config.yaml
d_model: 192
head_dim: 32
d_mlp: 768
tie_embeddings: true
init_std_up: 0.0406
init_std_down: 0.0
lr_head: 0.01
train_tokens: 286700000
Each number is 500 + 25 x the weight over its row's rms, rounded and kept within 0 to 999. Layers, rows and columns count from 0. Numbers have three digits each. The size before them is the row's rms in percent of the matrix's.

# layer 7 attention query, 192x192, rms 0.16, rows 116-127, columns 0-191
089:437468509577525451491490518489465513477496520473509519502489505492487533464524495509459500524525447472502541495493480504476485529469511509507480505436446508483477505523470467480473501503502529527484462486477521517522486506490524509477550517479496495524468487511484497517470533483490479451548488508514520488509466498502505499501478452492506469538523525518503499551526484485490531541488524515480493482459521483505505508488463523448514495542468489485510510489499530553462499489489504535519557519509471505468486518536467534506533481508462493441471498505492507521498482490514519538
087:489498531527462512498499517488483502488511528532511515492452533529524527493505496533513511479529524512470517490508495532517497500529481488485561539535522496507467484486441495493548502571492494493530524480566503488459521495458499502512515491504508535515532501502500497509509516473505502430481504542481511529478504499521482542523506534508493506483486511533430551515507502512501506462554451560468460485496508504477483484491545508510505499477538545491508506479533528544534533485508485510463533478489489499529493496481493505496499543530547525488492545495478529519508508505493473492
093:481477549505499507501514509475498509494485449468516514476512530516538466516507513417553500467501511499537527521500528522522556486490533524508497478505561498552522458488497506506518498489537518505461521531480503492521504513508491488474492532531448530515554494484485508528510515489491501471494506480516509493509471493495486508480542490499463495466496487480520465498485542478491498498488546470547512498484494495512511529478519488541506549526447533503517516495484492491496455492465534509509487512545524501496454531539538445473510497506540527530461485482459496497468505457505469519
096:510533513496470484478513522526467487472496516468553498478498495538543476523547485468527511443470454519449478522477483506500507493461473461554489476504544519518511498484489486538461557467524526498519490520501493512464494513482494497489502485525472531488492502491497513514459529499463496501503531460455505525545491500474513478511510472514540541482499494501500459472479518513474483507490499451543553465537490554479503496483497507489509534529464492517473512493488528473517462501493524488523514509549497495500512499538516498499587484538518497494494520473463514502472523497509490501
078:524507504490457499506520466474506500485505474458528501470519482522476514463518492466494412516493461520530524457500511529487493493493475505495464469463520495506514513473538494521511531478518488464498502463490481502489488462428525490491458466523461508465517568541507510529483477455509487474489530463531510502518510483499526483490514487487489510506492495495492474490498513505490558475500512464540525491497516509558449528455516469518481493526468496495445500505498494540556516443468521499512506494529511512499512524503507532445468491520515521512488488500467518512519507493520497531
084:514529564478488522474511498548495509501521512491486524534465478532493454471497523489525491484501524489501485465487486471500526516436476541507488556506500512516508519527515518518483478506523509484492474481502506530471503449486517500518547477498510498478486483507502517468502506513470523495513528502506487538509531536469494483498486495476544491466546517465487480514498543503438494482495521475494581494514513490486498488486491525508483513516533503491470516486499491516554503511492495525447491495518488500473510514424539494480463527541523512492476464542521445507506453539513438490
082:512510519482491476478527540489506484560489521485520538464468478527485490500525473441504509505502514497484525472477500508521491477503468491490489440499481535524514511528478521522487453485529524510510479503449476510509496490527494510507554517530461485491515505492524490495469455508466504546517471512502452477492491527504493473492432510476526527564502455516516462524504527562481542492473502508511503497532540490481506517506547469489515541540478522523493499486505487528475490499532488512529488508537489500479521480510477488535477534491474525540483487503505502525564479465545470524
094:510512513528481508491523518478500486479514496490475525485523500465519473508513504544518516507495524489489511527509527458496486530526482483507473543492476517467538466460488500491507509517484495466502482407464517514522542514520500497483507503500520524499485549513489463518478492521507517513501455502492505495486485481518492548468479485542504444564472559530477541500572465494525510548524482491455478486556513528478501524506550481523489471491511501516528506491506504443517528526485478525494452451490502490480499491527462458514513519490480488519510471502529490493529473468500517501
088:509539540457469509498497494513455487513516518495512522499490484492509494540507467476486509496512491524544464525502529495479511508534489481564437497470557471522483510496468513505514528490484533496503492480554479495473506467513495513526484469511477467494481482529477505455495483503532495493464514475490476521524504491491504466476528481530490519478526449526485486503475539520472466502549476487526544480507535465529488497509522469506540515536467480527481474534505473477503473534520496532510503540549518491550533504536538506475524522493550527496507467504529467559464497509479488505
081:502467466515473505494481478503522553537492515549485488514508515482456529479523500476526506454512482526492446486478514505541524552453447521507490499477444513502552511535577478522533500514492529488484517513518497511503517491502511530504537517496489519467490517552545530514506478490523492499440520451516497493519480492520534490454540480487491491496535490467471531504507510515491456520545505516495496509521496472509513545508484490476483470466519484525472499483463502450515518460513509502473521510500506494506511500467513534472505548467504503518533495519482540525499518529527541500
083:532477489498441473521503533550477514490502460475512530542523504566487501489497554454520472507482473524527518524472496515500503504539488547540510528494541517536514488500453488483466508455498499489496499488424469461485451485490483540501483509494524479522509510484513535493512519520514516474507500507479503471514555455529526460519523516476458514485510521489521482455502526540494500498539484524537514533512513495485547523486505467499524513476509482537487507502517501474521491450519500506541505500475488451504508472489525519525479518501458474500498468519553491493478482526494502493
085:480523512499520504540494462530490526500506513478466518474482521518476524495486463487516542508502496506495500485528509476486463522523525496489491480541528532538512523468491553515486561482538498544544441500488485510518477533492542517477511518493489524486495516525530489483505493530527492581553509485502504547550525520492488472512494476484549522512533472532491481466505527461496486514474509438524478508488520539477486520532531502484496527475505482479504527556467518489545502527510463508522493510516514498516518508490471525505486482501504491504522449478468536541537461473510497510
# layer 7 attention key, 192x192, rms 0.16, rows 116-127, columns 0-191
094:452481508474483500488471510504484484511498479517474496490535527496500554520507479468489513481499507462507505490534510502451521518462486492482508537529501496490506487485542508537537511436479463499483473479535498505497477474487511441534501503505499474465528566494557504472476497533468513532473504510534480465525496540562514523476498532499487465512534509466523501510527450499538485476527538501510487542497513471494500443514493520513492526458488485506543477504486475500534501487510527479488500495500491504468504496484545454542527506471478486508480557525502541470485471496521512461
083:510495535493502487530513516501516528463518464466492507509556454562456485458532498498534499474448520527525516492505502519523532502472490522543551495492528496527495481495488488512491506506480549504525531496513521502502527505497481500502514508482504459501498491494454495488485512494466515455497482477513485559498513518485512471579506490492481498446512491509495506501513527465522485480472475509454532527448502466474518464547493514520524533555485527518502452514520522513503553490555517473494491490494520495503474511508562504503481503526536516505527502457477523524466525522476513483
086:513503480512518510548507465533504492455520438471492492496506526522528507544492492531483480457510535492519530524515488462489516465511528494512497515529507507514473545473524458484493457482513496525504557524528488520481480532472483512543496516499474489494539520504499506484510504439462518556528469490489488546509503495476520487510511512520461511562522507512526488474517507481483515486476515508458500498509563524511466525472485465502477467489493462542538520517492508470509495433436544451462512494517523523499470535509465499520496507484479510475485481509496516512484511492525517511
093:527525496457524469496518469488462456508524511441527493520511512526492483521438520539456514479486465475529461510473521512528512486546506487502541549476499532495511560493533500506506491551502518510477512511492498445496494481467498530515533497531553506504492524504498518501476517522513477545485527476478474511497452488497584518502514521490489470509511514490520517470492490528470467493499495495463526483535518467472479467501477522476472498508513481536502507499474507501479512486505489449476519484519514528507499475492468437513558509537479538488495526487478529487509522504505537526
079:549507495526484490524494442511468527497464503481487484512508525459471516468502511479509467485495494493502479483483488539468531551524477547528472471494472502491498569512502509528520501486502498506516508476526470516557517474560513542516586496525488518532551465502491487544531528480505466509481508485505473457499550502484490527505489507494517482506523515465472511502537506480471484527501506527485515512488517489531514500465467528486510490469523469526487470505533458523517518521516488485466527516509528481504501517528488510526456501537530530475482472491452537506502518458509511538
090:479518520510489487474533491498495475486521499538522546497499476479422520445471527556528489547528478501524567505468513488498487488498497506512472483478530553498514527541550491556489489471466524497512500551539515506528519546513527489500481507489478459511479479497500525512473450493523516483474500545518499517491524527490529476531519539484446478469497481492479498516473524456477481489493484456506531478507476452489507484498533511522477512479524494512506500513515488492531507483541527504516513529496486514499475464479512510512516477523501496541505533494494487502525472545499473561
090:448449520531505477500542492545526529521473474526469539520485503489513455478525507513529533481521516496466530508545476474468447480511493476524497487508510543498525514498508502501461496487504511485488470478546460469462507495520498514451531497474517478500517535519527487509468451486525525516498494472513495509494466481494534529479461499508491543552508532500508567513496490507557490493548492530512488502521489513475489472495480502520506528531512487523498532489487472533536478508501466491500500468509497567518488526490486447513456519497474489485476476464498520518520486501544544474
088:511516500488538525527511498541521489492485490497455517496477501503516492520505494487454513521469515487487487508507522478520497541465462486472538506479477479476494485482520509516518470492450550501471489494480538496487487532525460530505462509468504495529491494500474482523504495490460543508477514524538498516497507532458458508522526480507544494575433476495486475505563474520494484529500501470507467482499449478453484494534513518481473523460526505488503496444491518485505472502465491513491516501478470527491459520494517503475462508486505508510477472456496433466456492496513510434
093:511514488450531533566488506452486467509545484518536504529477502510508494479512474523466501518491469526510509484486472490495475495475482553520455486519477465481484534512499530479544483479502521484485489470492474520521540504523519502508512537512479494527508542500468531477542533500547540499535519492509507536478432554495505467460527502529499521488490470509508499472466522477472467468530494510508551501579519495539489476480506483504515470482551485486485487536509479487489536519538518527513500524523478477512536485482511492521479535512500503519505489488544488505476491484461487518
090:508523474494533469456484503565498471471524494515496479522547528494461435449488482484474476492541505500468489542489486493515536482516502489488473480522533521472517506507482532497492497456496511504497516495507505534545479511504514516485528488499431507477465497477481495505490544500578483480499510491515491474484535529505493511520501471478486506458493472465470512559491466520499515524508488485517481533492420543495494515472528489471493461472450495494524508534522492519487507500513463490495508499512514486517494487489489489515437522479508532469510535505486518464541537476492538498
085:512512445480489486529515491494497515517522522497498504525507488517484499525459468512497503484490448476505532480490462503514481476511474500493461503495495498457521536542486504512497489499503506473476543506456484498480521502512515511470486448506494521529502483500521527481534445492513512529512552515541508513526508467495473501509507522528463507503511507468486509501494525444503465496480503554515498478510469470495515581513510472439536540525512482466545458517463480528533518518453503526522488509554478454503525515455478497501496523501498561464479534541519548509504506523485477502
082:455516529495493501486499488481536452503485535526472493489551551513524470488473514528507531497473537479502492493461515477466455492525505503492493550518476503460483532550474506552448530484519480540484509502468476475519501489553513533490505474503490523466528445533500534474524485547506506515508469513530447484480488515479493514486464507509479510497474532474476498502494480504508486511510532493477488490470534517502479509474492527498471525481547513475481479496528489451560484475499476526496456505510503542480537480532529517494495534467457561494499504516451500513504489505515501496
# layer 7 attention value, 192x192, rms 0.224, rows 96-120, columns 0-191
093:514482487518480478521519523474479469515467462491515517499463555475477499499522516499498489470476480508528510488483469521482446503460511534527493508467509503526484517507488480516490517512505536464488512532474510483532550483468516495527538501509506474554514485513485505476506510510508480516470490532466520532487540520519536506510492551538497527478508466509473508475456530472472536463505537513494506524471496495507511466520541474508500520522493510536470460516515447483484502516539484527478497471433583510506544501487443524486457464488498531507541514474520523517472483510507493484
095:545485493508501523493486486493529523463507542507528479552499511469513512509440473531517476486484484516490511510475486527483477535531505545521530521519490491452492538480477536531524496512514513496506475475493510538534519543471580504482474549516487522489503487499499510501513491507492503511519483461511490481494473511484510496468508516484511476511469510468500474475533474468478519461529512478535483497492522454475494533442491455503542483508489515491507489529489508503537534544435528469542485514519491478499475525465510511494530492466497479476471491513471498569480488557459512500
087:470506553519525508508507495513496511484544501520514498492499504531476492499467461509485466510467506509512466490531507500467489518513470526488476452493439506497480543522457498537508518534487495549502469464494506523513527548476463532475509515514510507503503510549504532491461492509479507491522520496482520458537500500484521488508465513496517468491491529514530526494509494531529468508481494463485499483537483427540510502459496511493470456554536485528536489502515481527495515547471481494488450490471476509491473535526526520491534473496501514573530481533442515490499483470470530499
097:500511488493512470556530534524520518504449508503460453504480461508517488527515487534513497463503541476487514485521487499449514491503490510492491487480469517485468468508483502458488528492510529476535453496495465492485461516547526450498541464519500507515518550506517459483526514470523530548500409545475480484548512520490517512493460485507500461508512441464480477488476504531511529466517525510512499508514495493474449482495470469483529473500508502492504511505514477512509494502478535515514497458487496510511542472520506491505477516537502538500498530508529536513553498520526486469
091:486478517468509518504499526523452495503496501543483502477484515510519493537462534475515507457500480557544481547513503525507473528494511497499506517515544495524528509464522516502524505532515441500468509515568476491489545522509464495522495473482498497543464470479472512524471540479499543515466495475545557522468489508498531492472502515510481495527529511477526550488498471493496467487491498488498464475516492496483490525533464508521527493483470433498451522538507557456523499498484492501505527480512528457469496534494500487532470486505474451497515485509490481509543488500484490473
082:436504491523464507486496500516479477552508500542526499523487485491487498455524482472458545518484471467527460504472512502488468482464467500490517501513465507522510549507523518511498451558499519527448480481480508494528544492463520488462476515547481527497493517485498511479531465479482455538518481500472503512488516516526530503509489512483482477569492495483533469480503505468507498544481507469495496511495497520511464474489503505493522477426479505484518499512470484510523544522450528475477506527504509462533515521506476512531514521462495485507487515518484526429491495510497475547
094:481504522495485474451472511503493473515525488435513482494519512500506518516484492514504493540504473473453538505513517522525489520484468459474516501494447447518501500485459489517496495507543525542485462471475546482480523535503500505484513459532498449498530537506521497563489502472481471498532495504525490503533518533487467495496498440508487489537495499513519536465482526471492507505492496494520533484551467476498541492512447502471509500480538476518495447500497501498503502501469475511468507464552486503513466515537476497500523484502475505527492540499505531490494542491561561475
084:503486487509515471492528522496490531552507543473480463503487524514539491478465453527506480522431469484548481486463486477489480513456525492550514508541477471503493462477451481494494493510503492510498515509464479486524476511479480483527521512506483517511529490514439483527505503482483528521506526484481481541499473533554545494452483508535477485493510528476522518530520517525497528468557527543499529525535521523504455521523493492508524445490532507534513536510524517465488485478516490465508500498485509528536507525524484501488549487526498540495493510442488507471527503482519505508
082:481464482491486518496526496504488511488523460523495487517514453481530494520495466468487507534449524473515496530518499490529511495471493489527529514490543516476514463486502497523547493502513477537536467530512499453467545467514466508497504509509522472464490553500523505477496506504492508516489507539527580509530498504528486518487480498531516522512473532497500535534482547469521546578508515464481508461471491465474498484500485525517512512469544539477524454472478471492498481441491468491508477493520508472499522502488498476501468503470489537515495466528493523479489554462516537494
090:483542519545553546462527473484458472491548505516491528487477499517456485495477497488534474524494484481517537485469534453506504497509508553501506493515472484506521532537459505482528470548471491523524539486518492505507548488492519498467535494494514480522493543499489536518468474521439514450540461538511523464499497510504509455491483471511479533516487519532552485490509514500536445494527520474488537482499501538499490459490496536501487503543492489468488474486474499465523473501538502518501492477471481468518525460468510491484501538491487498520527477507496454485473497519482507499
089:498520484493495485519504532461519494508487484469546515503499470469548520530441489486499539474511493498505472489519480460555481527477481434523534520514500503535513540464509507490515518496553476497540509517504488490516476460485456506528499526517485504522522506483486528482476525422477502494487486442543504542497523473457522511515489504484547499469521472515546518513520493544468520539500480509504509504500474472485495509524487506507495508465475485493532502507529510478477491460524555459484469492493527486492495484533561483494492499507463522497509479541483512494552485491455494516
091:500491506504535508528476519477512498476505499521529509510480518481483515544522502481520485504514486495512534519507508531501467481475475461521484516525464469497442489492499496484516447496480482437509485462521496495525457494491489534511532531507476485464558475492509517434498459460561473505506508455542492516493502530460487503501479514483527514519501497504531504489443480518472546512467493488492493501469505511503488458452512511454468509489516483491528526525464500483569512489498553507492520489529542490497537477493514509462514517511462485567513475507452485497526523523491495530
081:492488502492498496497491465490489490541493438517509486506517474482526479467532446463477488514497537458496490508494510506531516473512519504478518514510521492490478497476524502466512506470462501506524479526521516455489511541433482528494508486521511444523460472500520512504504535506550468527492480540506507543502507536534496507532463481453556475539473482519489467486486535494488496484473536482518491510488560441486515512482512507543503514493536521521501524523490484542509552500521510448520523446478506529454513477494513484500467496509508482508489473463487489505523510463513469451
104:461513498498465491487530513463442452519478523482502483527500542507475476474479505526485462505502483504490534471470553502499512495518508497469519529504484515466446520502485485469516486553493467484550530465509563488510540499483469555495519500472481472520510482480541496525499495509494489487458503511490514502493538521526484498503466514450532532494484485529471496493495488476527544492555475501495498538494488460507530469480488469489492482530514538545507471462519491492528483546525516498543556489521501472465476502493504510530505501536475536527494482491518511528463527541506534493
087:517499455517507482447521459450496503499488497491488511443489461505485525481508482512509505540529514478509550493506483505524536460495520500511528470484488499514472518552474510518506528483464424544476502527534457483514500540570491485496452536513467473535504503521495483487507507511535468513495499470490490495486494488501498505511470502530546504495546521498492513509497476485520496493487539458530514457487471480496448499498490538545488488514481507517466532491477495498486467496495505505480543527445507489512513485498516491483530477456522510491499565511523509482503469491479470566
098:510510490519502533529477467486489464485472490461517532513520488522489479546515479532488501518449520490541551467479483495467440496484500494493501514565491516491531517517501478447474501503477520501492469471429533519494506480509519491519509518486512454456540502480545446466482467479473478531493487517488459481499554511514506481513513500534491517505465531518497512493488520515512499467533529478478526531506505524522494514488520513513516507526526474515507518476471483469467506503502427536515500507501508466511474472472498521520499505505535512488517571500542468470508484481541500469
083:492510475489502493448486524506506545486543510477576501473520468463527508481470496502506539475501480512506457501514537543524503542510488502467499497521478517493513483513482528502505531540516462513471526493478508496456486519522504531497519520473530518474476488521508498517489511541502525463508503465500511499492500437547496514460513511532483511500517546487493522470511522459489479521499476514487473475492524504478504526506514468502486501522488463469479516467523551505474509488469507532472475504504491474462570534504465449508475474511557434462511528481476538540471512494490491482
091:473498482502525536536470495496510516510423500485499504501509489481431522508497494504491508452511450476490476483534505475445497540504503480486481554522469517526497516487496498565552441484490475521530508448509476496519505518483495507517504539527512478485542480482469466533510467451485476501506484504508509484523468513511485509486542486500525508526489508472539497485505493481474497540458506517494520470500510453517523475538510489482480505473488501502483486500516466504466503470512521512479502549540532519467470464484503534503553535473505491476529515527544532473507532486537489492
089:484520476504466588494513531514532507465470527535538543460513449516530454480544504534480514452502535513480496512464535517449462492543488462528479498504467507469494469485532476469501499468510510482491494467440508529500478515467501479553482534489498506509504499480492514542500496518501522493462509523477530506508512487495525502531497495513468534482503502481490525502496493489531510491471540546497499502504475525497511480515533470522530481470520493505473458516497547506463514498526504504496520509474505490498535501513517539535433496496507561477471487522538515508501514523498481531
088:522475515542527537473485538470461506473454483516525484486500567451521472546515520448513500479513448525515495462534482480492477458472499449504489533499488488520507501490517525476480511469483516501516481484487499476490495485496549484496481460493495516511527512556482495496508456479499466478523534452484470517512479503510498497502545499496471540494530512485513524471468511552509486501497519521527536481515463493495498509507498466479540545452489511496503502509491485548491483533498575491492522501495501527500512523490526517479518488510523507504483501459514531479502519466479417492
095:463511500512487514497502537517483473530536455519481515470517456492518528502516472502469530498428486464496506482517506477519506497490494504458480518487505493485508465509463515501486547490511498496514460502474496492506502546489490449465483489506498514512503486497514459551470521501486518488490548523456520497511486492506518529512556513494489500519516492507460524495520536511536530548517504496510489516541488505483533572517572497509498458505557485492524516475464516515487499500476517567516483476460468504528508507491512487486505509486460478512498534492559534534453515481447502474
099:487517506540475526524524478478500496541502464502491519514506497494456515538541450484480455536496468485476487516504518483462519464512533504487511475540504477526489497465502555505503508517497524517531448492534514473502460483493521507462496495480479495538459535496514491497527504479552464491497473561484525506486512518490552492484406469481550493544516494493517511531525485523494498473506459494486490503514512507480482480500515487478551494495549510491496490501468517544528492529518505530525482451524472504509498515510504518500497470512475492528531448524484507550514540498486536498
086:512506472494530476504501525496523517485536479514477510474521469533491498501491456514473529514516474495519471520500514543510485565510482482460503509489536514485488449482471465491512490499499508494441506503503522486498531486495463518470507478480503510560509514475463496521521498505512562468458522526513533502488451523493559519459522467458487497511507490508540565521516519533503523479471488537568526481501513536505476473528491486511513461533494510456497493518501507498503469507536510488516509493502524505476476460472523476482532482467495487435533495527478490504558524521477517489
095:512495509491523479474463469520474506498515524485521520491505480487489538503527536504506516520513503504530489430482477482488485473490472459497480497455504496540518529464518528561532495494470526489468498521481496462526511498527486445491467485521529505521499483510459512545522528500507498486517472503478455500493459498438513520535475502520487485480528523514527526450495499505455517510500516527502528489489519514504510519460535522486528451468490463510517527524521500461486521465483544468495490525473492518532517565513513475517507477505489518441486508501460492475546494519470457554
090:486505502476517460491505496521515533483544505506550520500510504504515492543494519453537526497480444488521514440505529495526512475463461481541513488464532485514511505486480511509505469465511504489495467535498530489501536536549494511480493503510469536491452511508524534540494506479480468510578508482523476472437467534493470531474501536492499564510472490525530471483470503520476473496474510480490502503492467483484493500466483495529488442482507502535502529490473511496527448472518487486512503486509481507490524503521550538465534521494483463475487517543511509485458494494482503480
# layer 7 attention output (transposed), 192x192, rms 0.196, rows 96-119, columns 0-191
099:503504453461485522505483484473532502477538520521469487486500484458538554495548504466484496536509506448491529467520519510476528520532516465525505497503487526503520491454501527480559496475549466489501504506485465505530505525494483507492461468468541541500490555530497452531514482483505509514509474507551481459518509517458457509535473473478482503529501489508491474523502483483486486535502493480495505558475499520493465518522486532469537507497480502497522499508489502436519500491506492478513466496532447470539490476480516475513468509546499458508509507501493529502507510479492567487
095:483544509494514515523521478487490490553482493499490507453484526552497518476519480489483510479498545520467494480494504518530523515520498456494488472531526489514499489525441516490423514508502514552515504465556528484464518473442489529488492488533516448463506529485473498462515498453508509509451545532460546517498486501499492508537486509500500506520528482537531514527486475503491480496501513530490487485462514535490498485521531519518530465507490498480533498477521525478506439483541503527467506467506478526530511521472529552524491511512508523557525465500531521498512493488487504480
095:494478499485520529531525485524507478509562548463486501516472507477488522454537501545506553478501514512481523527423537492530564492484520534503544505530519481516554479529534503522533509513548539489538498516507510514466546488501513478501541522500508525474480519498513522512480466481522494514526520510523509510456468493502506496567507502472508507517510520485486496533496542486507500479484518506518521502496504518507473494540428510514480480491507535514438522479503499509524489481500528490511517510537500477503519515515512507525507508506495496471453495471528489561523550530494520511
100:492507480509493543492509430480491492548523475523517543481535471494480582544532530475487462462503460553535506475486470479535526518506498508531476509504512468516490504485529462457564511512485475513507494569521478494497493483418467525500465514507490512506536517487481525526516513470471449511470487491486510468494515521501513470532538530491487498467520527495514464461492482502476496502492511523523494516504510510554505507476497477538505486508552505508519473463479451503508517509466527517516501502536533512489463489491523536485510495499513485487516523488485498501498508492487494498
093:518501488552495507476454533490525486489477512529521509472487511445499518537541510496511541487484514497508470485483501453481551446499489547511531502509466489445460481515490534459487498475507557532474506519465459513492495506551477530491496502515479475475526506494502481487520499512490540474472484502486446492472514495480500524489457502497496522563510483486482508520520527490504501539464497465518481510485488478501533448504577529495504486557515532500532513485534485519501447475484515491496493525524463493550493497476515492507488514465465512527507534492508479470515520482485477489
090:523500494469566480473482523500547452522510533517478508487485486529500487480494474529493505532494524520468518508521499459529478510474511505497488491493506469488492456486521493490531459531451472483504527521500498490473487500498473456500489475441550504477483517504537489474493488482484538445511491518517509481493511451529465478470449461498487485485472485493457546546512522537501478464484542524449483507504513543492487454510473513496480501495555457461481537520531491510505476506517475482516494484465500523496503520462459505480489469530501474519532491529518472502512533460474493475
094:489528483514472521490491499540471464477546520494495477510479489489464511489472487511507459495482532544507494516515484503481523453484498482509528504484567519528501533455491497481480478553468485475501513521438536518478511470491493506512468473517502466546469445484456500522508527504501504475496560514514517490482508470514503532487497521505488510437492488512442464518492540481479500473503468517483517502571484513516521507479478491474481452505500513505474508468506515491511544475506521506499502449502519547506532526483503457481512554545485517488484500533509460462467519508520495490
088:508535537528500502515457441504589454486479491518503504509534507489501497492528512502492518515525547485509552475513527478498513494525451493504491531472523539452495527503548513477521501473504511499502486499509519503495528494492540546544515532538518492479503522515559488463508481519504453469490464505500471502506580476483463523506474476478496495513469501470497499479488478499513497494544517524502459471569491490494479520492473500471536483432540500474474472479496460502544486515490511519517489484508507514498520503515537517534500514496519500524473488523497527483475513493487508471
090:514543486514488483492504485548493497506498479476501498550501540508520482501474507465491505500488477520516495498456458466516538482521482541478499453477509493498542538509543507487514489485464507492512558528455478491505518516515514488485488531510518519496456477465530493483505485485554504474517505465495489488493505515509497445455509523521505486524539475502502499467521478496467454479494498510480538560508497459466493511463506462566499495515494453526482544506501514475536492475505523460528494551497486472486503528504506495487507550496464502549505545533480505489526535546525448506
093:546466472481429490498479552519513557517507490481484488546501495467520511493509509449519486539478490483479498525490526529515474491459483470508486478485470484520505491513548483513471495500481513512481513537459508537466476486501497496526525468499500517479501480476533449514541474509497485492502471510512492444502507480463505512483533528477528526495522533496494489532525472497514552483473508535533493505508483499503497473503479475467487498486470523462511547488528513578522492507488483456505562497470498486478482525465455560530493514519488487524518469475478510494538524499480496531
095:522468483504483537485470502496486482532480523465472503516494488481491511485517526496535544548519452493547518513477475520503562468533495540498454493460511514452518493525495532482482475469517515486445528551458456464487521491541507469520508476525512456517493499503465529468466459522511516545491477517446562492479500482514512478483480503496478454520469508491501510487519478475511489516509473510504511472496501476508530522497514510488508506454538468532479532466506464505463458523512474484495477495544477517457538488471521507527512504504449496479519482492512480508512487484514502491
095:535527500501482418501523530484526495521506509515498491514521489560530506500509488544502496486475452469531491481514476510512496472528499515494510507472558481494507534478491449521457534510542487505514532522488459426449554473448508496500518471523531521570491500482517495525507487528497496526511506522498510509477459433523536517507540510502501518506490517495476526522528543497511485529466511518508522466507496512490499490508497522498541480514472512536475494494533501497481525515542483474526477538507503509530485508499499483496481459473526505485488505464508488569490486468489512517
093:471477462498459509477498463523493456495450509477511480491487489527483529512481491510502523487499455507497524551492466521470521511497486540479532478442503473509533505428462498479501509491512535474496490462488473538516524513505534466516447481500503540511486497490520462524537503475512515502508528490517514495514507467491481432498500470529491495480505524540479520488540480554504498511518465493479520511516487467512482518469496498493501493457459464560502519486486533521495439517483468520508500523543496471552515478527509472466513479478518507531518537522492478486525545468503515510
092:505481501490502525489474521475530504486475493464534490477538528481484504546532501483529475513470499533481526513509480492515490512473522482506492465517506502503527480503465448539503563528497495524450500509509491517516516513519481448497480441565471490462478508516422481506491483483490477487527477460461514478517529487492508503513532467491488507499484526521506499501469502503563494529480494502533518482533499504487483544526521533470527502509492495529454465551507521475526459503469497449501494502471518505560562519519499480494552500513522479515504529512526484493474538503495518488
090:506475507504521522512507516480534498512473477472512499491498497528517511498486494477491517512434498494512522553539521469499522530508506544488510519463516497506523457471531472517487470477495487473524485476504518498498496492507559557489511481518534499438519502452490505521483519516481497478458509473507455512504501459504521472440444519475477511478497487510499504509510520498520483474508475507489481458459513489497480549498493437535544529459464507512526445499493502490529491496506522470529514470514445482458504475506520535481478505547484471500504484439533468515523470491496547494
094:501513494507525470508490516485519508521456476540507439467478505482497472459505486486499510507539469509465509500501481503515486489456492509515504481515479508546511443475534480492475478459510467542504532515524497472505493555442455500496474498510509516504515504472501478529516483534509486460526506483511528466530440499463517532476500526534485467492465506528492482454492474447508510508483475472520486466502482536471466517500454471478463475471475491502497503473464497486514530485545496455496503440502542478490465548480522500518502488478490490480507471479497459472451512515490530485
091:492494563512516516465482464557497481508487522531510450512461528501506482523484457477545491509510534461499516481499457480490505488508504439508488488508515526527467519522514530515506492511520528499534474462508536502493482464537541495469531499501492455481523486498530524498496484438501495523452508550513484513512485555497493507472514467497491506524510516489469502502439543509523480531458501467505516483517480485483490518495516474465495516508487523542520457542523471485530493500559523459491502492537471493511480489472490492506474522459474536538487505521454477523491474477504476511
094:494505521474484469513533501492499456512553516482486503523502501514481456478512520540494506485500478485508488485548482532506517479450501549514491499527494507471502505533513504518413503497480491517505483516472511482446524481503500481510490458498545479520472544488523531513498465505501513564442513521483482461539510482461524461508467545482492482514542500477518529508496495514503475471506462494499512531553512532531485521490509511501499490502500501468468484488470517462468488465508504472545507503446472465478569551483483509467491514491487509519491464500497527504450491520489515484
090:524452501487547498503526512485492496475505512530539537457514504474493471544504479472494513495456488479467521488480473518480516512538502518463497517500521484486519541517493467521514498497505493561498502546549510472507488539513528517453490504487463492497451543519536491470493493504494461516497492468515487495489470512535482451510497538503522474490506505515538525484454494521476500521522490495487488525534479511470541515486509518469505503484461549501528538512464491483486518501495474469476460494491519544527489544516460460548526507522508520526510542467470457473547503489562494503
094:485513504525482494535491471474483504508564506514495532474502458516463527452495527535508501456467543458479573531531501506455484510507507525531525533507476520489466553492498481479480520515452510507501523514484528484544488502519464473497495494519494527519517526450511497527516515491519519481457440526496519479525528444533510505495487480497473498540495545510498536525513508497496473543480464504468474498522504567503542532491487479502506500512502523544523492501512489463496540509508514529462501492486502471507460509508471480521477499478466507494492488525486502540515460521498541499
100:522502527520524514517446481503512488494488552509519466492475528496513531522495496487546487488559536506546477551458497522478507533485526506509527476476515475492507489528542492524509485472455513465513514516502525483497472520490554523489469510523466513461476554474514548495489470494519491521462501528566487519506525518552485534464528467496493496469533476498465506464476489478452474512454506486521533504519509480501460471502459512475477502519447466498500513496496520495478460485519506493485531525517554504481491525564515498497515536498502509496530519505504495508533493484527497517
100:538514480485484506489491501518509527444503502524518459542498495524516487480512528468552528502452471523550531525467501529522524507520496479503494528472528493494461510479505452502485516486491451517495528466491525491464500475506457486519481477480495523464517476496502510497487527483452501465506514471503492473523509500527440458536545529471469482479461509486503506466519507504524489498463493489508537491499503506508497494474429495505459462483514499552503506472526502506462498450475507507501507511471481465478482490522494528489554494538540524539512531503547537495486492487463473451
096:536492504513497472481482512522460473511527516514519483516551474447521501511501511513508507516507532471499491465471534508511533471522476470511527519508475450481460480526497531515534455468469504523471547494490505509509476479487520487533511449528532538469522489514535540496535495477504484470482492478531493482470481527473506545485539546522540516506506502459495465507486479478478523512515520455436490531523496506495503511456526496514499524471508495511471509517541479501478446507468489530480484490490491522496535521529485507523476487525521550505458486459478481469442511465505474470
096:518484488491533506461523537467520525526482488567464519492475508491471481468490492512489540495492513536534513501518489509522515490546476501467504515470455498536511462495522505464483493517508537433504520484508520531482492514514501511476537513486497477493516480483499479515477479530465532521457457531565505530475497496547445517510468472477517463536518494476516476534486494516503487491515490515483476513548474487484497544516469487507482545496495517477521463478492521522472479510499514530510497543489541525490503449500478532484490577505520506509503494460521510509450480481539531489